{"n_layer": 8, "d_model": 1024, "n_head": 8, "n_kv_head": 8, "head_dim": 128, "d_mlp": 4096, "vocab_size": 16384, "activation": "tanh_gelu", "norm": "layernorm", "norm_place": "pre", "norm_eps": 1e-06, "positions": "learned", "qk_norm": true, "attn_scale": 0.0884, "bias": "all", "tie_embeddings": true, "parallel_block": true, "init": "trunc", "init_std_qkv": 0.0267, "init_std_o": 0.00667, "init_std_up": 0.0267, "init_std_down": 0.00667, "optimizer": "muon", "lr": 0.0143, "lr_mult_o": 0.657, "lr_mult_down": 2.0, "beta1": 0.93, "lr_head": 0.00445, "grad_clip": 1.0, "warmup_steps": 0, "schedule": "cos", "final_lr_fraction": 0.0, "batch_tokens": 262144, "seq_len": 1024, "doc_mask": true, "train_tokens": 939500000, "steps": 3584, "dataset": "wikipedia_en"}
Each number is 200 + 30 x the weight over its row's rms, rounded and kept within 0 to 999. Layers, rows and columns count from 0. The size before them is the row's rms in percent of the matrix's.

# layer 2 MLP down (transposed), 4096x1024, rms 0.0416, rows 1197-1209, columns 256-383
100,150,208,229,216,148,243,191,191,183,183,213,181,194,137,185,220,269,179,174,202,216,189,242,236,185,209,157,252,222,253,208,180,214,212,146,176,208,172,207,142,185,229,150,226,196,188,256,198,234,173,139,189,251,195,161,216,209,199,190,237,186,175,251,181,204,176,195,197,140,162,175,211,236,226,202,230,189,211,233,218,267,192,161,227,184,173,208,225,193,213,190,186,169,130,158,171,207,236,211,211,174,189,212,283,191,232,171,186,178,239,196,164,156,220,171,272,204,227,206,190,207,236,226,223,185,182,171,177
100,251,201,211,153,194,177,192,173,247,184,142,184,159,166,157,214,136,185,242,243,185,245,203,215,211,197,179,166,193,189,156,171,150,257,223,204,169,182,186,242,224,185,173,231,173,167,178,156,186,226,166,181,181,240,218,198,173,229,139,199,213,201,212,175,155,185,220,151,152,228,201,154,149,195,197,190,209,173,232,226,194,225,196,228,159,186,256,201,174,258,177,170,241,246,188,186,195,156,211,214,233,161,170,233,209,219,229,176,185,209,260,211,151,178,180,232,193,241,255,188,234,224,194,191,145,186,215,222
088,159,244,178,204,211,205,269,200,220,218,225,156,219,235,189,241,206,179,192,215,219,183,223,195,215,230,187,150,248,154,221,176,182,198,176,183,235,209,219,175,212,261,200,206,211,194,227,228,168,178,214,157,203,203,236,272,199,205,231,183,183,163,201,189,178,176,169,229,210,182,171,194,219,205,219,192,139,267,182,205,189,211,130,197,153,92,198,202,243,235,196,226,176,190,220,176,207,170,218,238,201,168,240,173,192,212,179,191,243,165,205,222,204,182,210,216,217,194,188,150,237,200,183,188,172,201,199,190
095,187,216,269,148,217,196,210,182,170,257,177,183,249,170,164,271,243,227,136,194,225,154,201,176,208,171,150,216,164,202,210,203,232,229,155,204,242,234,223,200,161,156,243,196,225,186,223,200,205,195,231,200,231,178,185,206,161,219,220,169,167,124,184,218,165,221,215,186,252,253,142,171,191,188,193,222,180,181,234,177,166,242,191,223,159,222,219,234,235,153,256,204,204,149,194,227,145,230,197,215,215,252,239,196,212,199,255,164,217,185,178,191,173,208,209,191,170,175,188,132,244,212,216,188,223,256,195,201
113,233,228,206,206,161,214,254,218,169,194,202,214,226,274,175,197,181,197,134,164,220,186,204,220,152,223,160,242,278,160,275,206,268,182,190,174,216,193,196,270,146,123,210,161,224,184,242,189,163,185,159,252,174,192,164,200,206,197,203,185,161,179,249,204,226,180,195,190,194,191,185,181,200,185,179,244,131,211,188,172,149,266,244,275,173,190,224,178,222,196,180,202,141,203,169,220,198,255,210,207,230,219,182,235,229,196,201,230,241,154,157,158,204,234,220,199,237,223,139,198,148,190,192,195,212,142,223,163
096,232,183,189,206,157,260,188,227,180,212,188,217,217,203,201,233,233,207,181,253,195,211,183,186,184,206,212,165,207,228,229,210,173,234,166,157,181,244,150,198,228,205,166,223,197,199,229,202,250,214,206,203,233,168,196,261,221,161,179,209,211,233,162,227,177,215,179,194,172,222,209,229,257,228,266,222,229,166,183,212,237,163,243,213,159,251,239,163,201,216,140,237,197,209,203,185,148,190,211,233,262,246,201,211,249,211,171,206,173,218,254,196,165,183,219,171,245,241,230,213,231,166,184,191,164,181,218,245
092,216,196,198,226,258,251,156,165,195,183,196,164,178,242,222,255,188,171,233,163,195,185,196,193,183,198,179,188,182,205,203,181,172,226,228,212,250,149,193,215,215,214,206,202,257,211,263,238,246,200,177,197,186,262,212,206,236,184,213,200,192,195,136,147,227,208,179,182,203,156,253,222,228,156,166,210,230,203,230,237,229,171,183,221,246,198,183,227,174,199,228,209,223,206,215,146,261,204,206,203,223,194,180,251,201,167,215,120,273,197,168,199,228,223,234,215,150,229,199,227,200,215,197,194,204,167,150,234
097,199,231,185,198,200,146,189,186,256,195,176,195,193,229,209,180,252,171,236,226,214,246,178,169,173,168,244,231,164,191,195,191,214,234,169,206,164,216,207,231,245,235,161,168,240,225,165,255,210,200,193,151,211,171,227,177,168,218,201,263,184,180,246,220,181,169,272,207,214,212,211,235,236,193,235,203,142,237,176,218,130,194,251,173,229,164,192,205,166,246,227,206,180,220,178,239,217,196,268,208,230,263,222,161,176,238,207,233,215,198,209,201,209,214,186,187,211,251,200,175,224,228,242,240,213,219,250,238
089,205,201,172,152,224,232,294,217,175,192,203,204,226,249,240,220,202,118,284,198,182,223,148,223,196,236,172,239,185,230,208,188,184,246,144,233,210,181,164,206,222,203,232,183,245,194,203,169,167,218,243,185,175,162,169,211,175,115,197,260,214,252,200,189,217,183,218,202,205,183,215,213,243,149,182,169,187,227,153,198,187,171,148,257,172,224,248,207,192,214,212,215,168,230,186,200,225,254,133,178,237,189,227,142,179,132,170,151,234,181,202,222,225,196,210,198,210,237,201,168,219,153,173,215,192,218,173,227
094,173,180,196,246,195,187,221,232,228,196,209,221,224,165,185,256,166,167,194,214,172,158,209,223,204,215,211,213,216,202,162,197,113,179,165,193,171,161,202,218,220,183,194,230,150,226,239,250,131,212,173,197,233,194,191,179,188,149,214,173,236,238,211,243,201,224,164,222,196,204,230,230,204,224,222,177,234,200,181,232,209,184,192,142,235,213,251,198,189,162,192,172,183,219,266,201,168,168,171,173,244,199,202,214,242,209,257,233,220,170,222,175,223,246,191,203,243,207,257,207,227,213,171,217,179,211,128,200
098,169,147,192,193,163,196,148,162,196,164,189,161,248,179,223,244,233,227,178,197,198,178,245,234,236,251,190,180,193,188,166,219,300,210,189,226,250,201,191,187,245,193,228,214,194,225,172,247,173,178,194,181,168,216,217,168,198,216,230,150,210,264,180,218,216,201,180,151,218,186,184,224,267,203,199,172,169,246,154,202,242,252,216,188,180,215,170,197,208,204,176,132,200,169,174,162,206,129,215,195,214,264,183,268,170,207,185,193,182,181,227,176,179,275,236,171,282,206,127,183,206,164,205,229,264,173,264,171
091,127,178,207,205,154,205,192,154,210,148,205,138,175,205,154,251,255,210,172,266,242,232,205,190,226,203,197,184,245,212,174,204,193,180,237,183,224,165,195,165,204,221,246,209,201,221,236,187,183,221,224,241,206,179,225,177,212,236,193,185,238,186,198,194,210,217,233,209,197,201,214,193,187,196,212,190,200,168,234,258,254,248,168,194,157,140,150,232,141,174,175,179,196,168,158,239,218,177,226,236,200,221,199,196,174,247,220,185,261,189,197,185,244,214,163,264,211,213,220,228,247,187,217,237,222,146,241,213
098,154,186,179,189,236,247,235,199,182,199,247,221,188,217,195,164,203,175,231,198,227,166,224,195,175,174,248,116,248,192,156,213,209,240,206,166,181,233,186,159,178,205,188,167,207,164,151,234,204,162,211,214,183,188,162,217,163,228,206,232,183,183,181,272,205,179,154,220,235,183,252,204,179,226,195,231,191,219,212,232,192,277,229,213,232,174,202,239,222,183,176,210,171,201,177,214,223,205,228,183,229,202,196,190,232,140,211,181,198,170,178,202,178,206,220,200,222,218,216,158,232,165,217,218,159,147,202,210
# layer 2 MLP up, 4096x1024, rms 0.044, rows 1198-1210, columns 256-383
099,163,170,144,180,203,131,180,215,200,137,201,188,185,217,226,187,227,223,226,163,169,184,218,257,231,173,137,213,213,170,205,186,167,173,172,223,202,176,168,259,238,182,168,165,213,199,206,146,196,209,184,187,184,161,244,147,188,188,172,240,186,222,239,191,164,182,205,210,169,200,189,162,190,188,172,232,208,193,191,224,193,187,201,227,205,145,172,185,229,198,217,233,182,193,225,169,236,236,189,188,157,195,209,209,173,137,150,223,286,212,155,174,147,211,196,222,167,209,170,201,206,243,252,164,184,233,168,210
087,162,208,194,235,182,144,178,152,240,212,206,215,243,168,156,245,201,190,213,215,193,146,179,169,122,187,207,223,150,155,137,195,201,252,230,191,190,233,132,200,195,277,200,147,180,193,176,196,188,219,191,235,140,248,141,181,182,213,148,204,220,178,157,236,185,283,148,229,250,241,142,206,154,264,175,186,213,227,190,133,224,199,242,151,192,192,221,211,199,219,207,175,230,168,187,173,229,236,215,152,196,224,162,190,182,172,205,219,221,244,182,186,227,201,215,231,166,136,184,217,170,179,220,225,230,186,169,183
094,186,141,197,218,203,220,169,176,226,171,163,187,180,179,212,243,203,206,256,189,209,211,157,176,143,175,239,160,211,118,226,172,233,170,167,185,124,225,167,247,229,220,250,200,227,183,219,171,221,199,178,223,271,170,190,189,231,176,182,204,188,183,226,178,152,221,227,260,148,169,118,143,179,162,227,278,165,224,201,162,203,217,170,201,165,194,188,201,206,192,194,210,142,244,154,155,222,167,187,217,247,220,191,130,217,184,223,188,169,170,162,161,216,182,168,153,221,284,175,243,190,128,203,202,217,207,232,188
113,167,179,198,190,191,208,157,188,179,252,221,171,171,234,216,158,148,178,164,224,201,154,157,158,196,113,157,150,206,198,173,203,203,295,201,222,155,229,177,221,161,165,225,198,207,170,236,230,232,143,215,289,175,204,211,216,214,164,226,243,176,236,182,222,236,214,198,149,181,240,235,177,209,167,226,243,216,200,197,224,213,218,224,205,181,169,184,205,184,186,162,211,190,206,215,129,218,235,195,159,266,207,274,207,234,187,255,207,132,145,232,164,213,269,202,222,209,216,242,194,135,196,204,223,219,218,181,225
097,188,142,200,213,170,174,193,197,202,204,210,191,130,219,215,183,162,227,193,188,207,204,215,229,239,235,190,226,193,164,188,196,182,171,182,145,177,204,163,192,223,175,194,167,207,273,225,214,205,229,209,186,260,246,185,169,231,183,185,174,187,140,221,208,200,197,204,202,176,182,165,222,208,207,191,216,173,218,191,165,168,228,255,176,214,186,153,252,205,195,187,164,157,179,241,206,176,254,294,225,184,194,211,204,207,194,219,198,180,207,147,206,142,200,202,174,208,203,186,200,167,222,192,151,172,223,173,132
092,195,163,201,224,211,203,235,178,243,292,238,244,221,158,193,177,174,186,157,205,169,168,193,223,235,179,168,209,186,148,191,253,225,211,166,180,202,221,176,196,186,298,192,224,248,218,208,198,204,218,209,210,203,224,183,200,198,189,282,168,177,197,162,206,220,198,189,206,204,179,147,199,167,218,166,192,196,203,188,188,219,188,205,212,174,176,218,138,188,142,202,167,243,128,181,144,184,186,196,224,203,135,209,207,228,232,238,226,168,173,155,254,256,176,128,183,204,231,213,187,180,254,197,189,177,195,210,248
096,197,125,182,194,195,169,160,224,154,185,233,171,189,191,185,176,203,195,201,185,206,151,222,196,216,149,197,201,194,205,152,222,229,198,210,217,203,232,213,173,147,139,196,181,196,196,231,226,176,233,215,219,196,190,247,193,205,145,253,187,202,193,126,193,174,233,171,199,252,166,152,179,210,213,215,186,195,219,225,205,203,240,211,255,207,269,192,220,211,189,173,156,256,197,274,229,160,163,196,241,175,227,242,263,173,173,232,206,200,204,203,208,215,213,215,260,218,216,171,172,193,221,166,221,205,164,119,195
089,225,157,137,209,183,235,204,177,196,159,209,226,220,181,128,181,198,179,167,222,169,221,215,135,210,210,203,192,166,154,237,185,192,202,197,197,179,248,230,189,234,228,203,214,258,136,235,182,223,194,206,143,220,207,166,214,166,190,220,223,204,171,173,220,178,232,180,214,123,225,232,216,202,174,183,206,223,175,171,195,253,204,189,181,159,188,201,253,229,235,168,237,177,265,190,195,216,172,210,182,227,196,190,187,187,191,143,229,223,194,220,209,139,210,174,135,199,213,236,168,218,208,182,139,191,222,207,172
093,195,258,208,165,266,244,223,234,241,234,227,213,171,221,229,176,186,209,214,182,184,216,239,234,211,176,222,189,144,153,216,251,229,173,210,218,249,230,176,186,141,176,171,201,195,199,176,227,174,189,198,182,198,193,145,233,184,239,199,245,175,139,178,205,148,241,198,171,199,177,170,239,214,239,220,138,143,237,210,172,240,235,189,221,167,168,247,207,133,193,190,220,163,240,201,223,229,189,200,207,183,170,166,193,233,200,225,204,173,159,233,210,175,210,234,161,208,161,248,213,190,208,156,182,180,202,202,234
097,243,150,172,203,247,208,178,194,253,161,203,200,261,185,227,160,150,156,155,144,173,229,224,261,223,202,179,196,192,215,222,206,239,192,228,201,156,163,198,242,210,231,253,215,196,227,267,188,229,248,171,264,240,220,217,146,181,228,199,167,230,232,210,238,155,223,196,157,195,133,200,233,217,200,186,210,189,250,201,151,236,186,211,199,178,158,195,202,201,201,213,202,220,222,201,168,190,192,191,228,208,196,261,176,237,210,173,241,177,205,156,173,201,204,165,208,205,258,240,167,244,215,176,238,250,201,187,187
089,242,237,216,181,233,174,166,151,165,240,228,207,222,236,193,162,162,171,252,172,206,194,160,210,220,160,205,180,197,182,183,205,128,203,194,180,179,218,193,184,191,211,212,183,205,225,191,229,224,209,218,209,240,163,215,254,260,214,264,199,177,175,188,238,226,215,138,170,209,225,222,205,210,209,228,213,242,191,234,177,218,204,205,231,182,143,207,156,204,212,185,158,185,197,176,186,193,193,233,213,265,224,214,223,230,178,175,195,174,212,224,182,172,213,187,168,184,175,205,257,171,205,226,172,181,208,232,202
100,224,198,160,226,215,183,207,169,168,159,132,157,202,189,210,218,207,239,171,179,236,256,191,190,188,218,220,212,135,255,195,175,174,244,234,209,199,130,256,155,192,199,200,186,209,242,200,182,198,228,204,172,180,182,210,204,166,213,187,214,256,222,166,203,180,254,220,201,250,199,191,198,190,152,211,273,226,202,201,221,255,166,201,171,221,184,220,165,171,185,252,257,226,223,208,222,137,177,157,182,177,240,221,197,195,156,200,178,115,213,172,151,218,177,222,244,160,169,201,226,257,175,170,174,231,271,201,194
106,187,239,159,228,172,200,255,227,237,285,203,227,174,218,180,241,187,159,215,181,234,176,185,192,246,213,222,205,246,193,158,205,196,184,130,192,189,219,213,204,165,172,180,235,158,208,179,233,191,206,208,216,267,184,186,218,184,191,241,207,149,187,159,197,216,197,185,241,204,194,187,209,199,198,202,180,180,188,211,212,186,269,262,249,212,185,231,158,199,201,193,241,172,269,224,168,225,187,230,269,181,181,231,224,189,204,175,201,213,190,230,183,253,193,148,196,172,210,228,179,181,205,257,179,210,195,247,200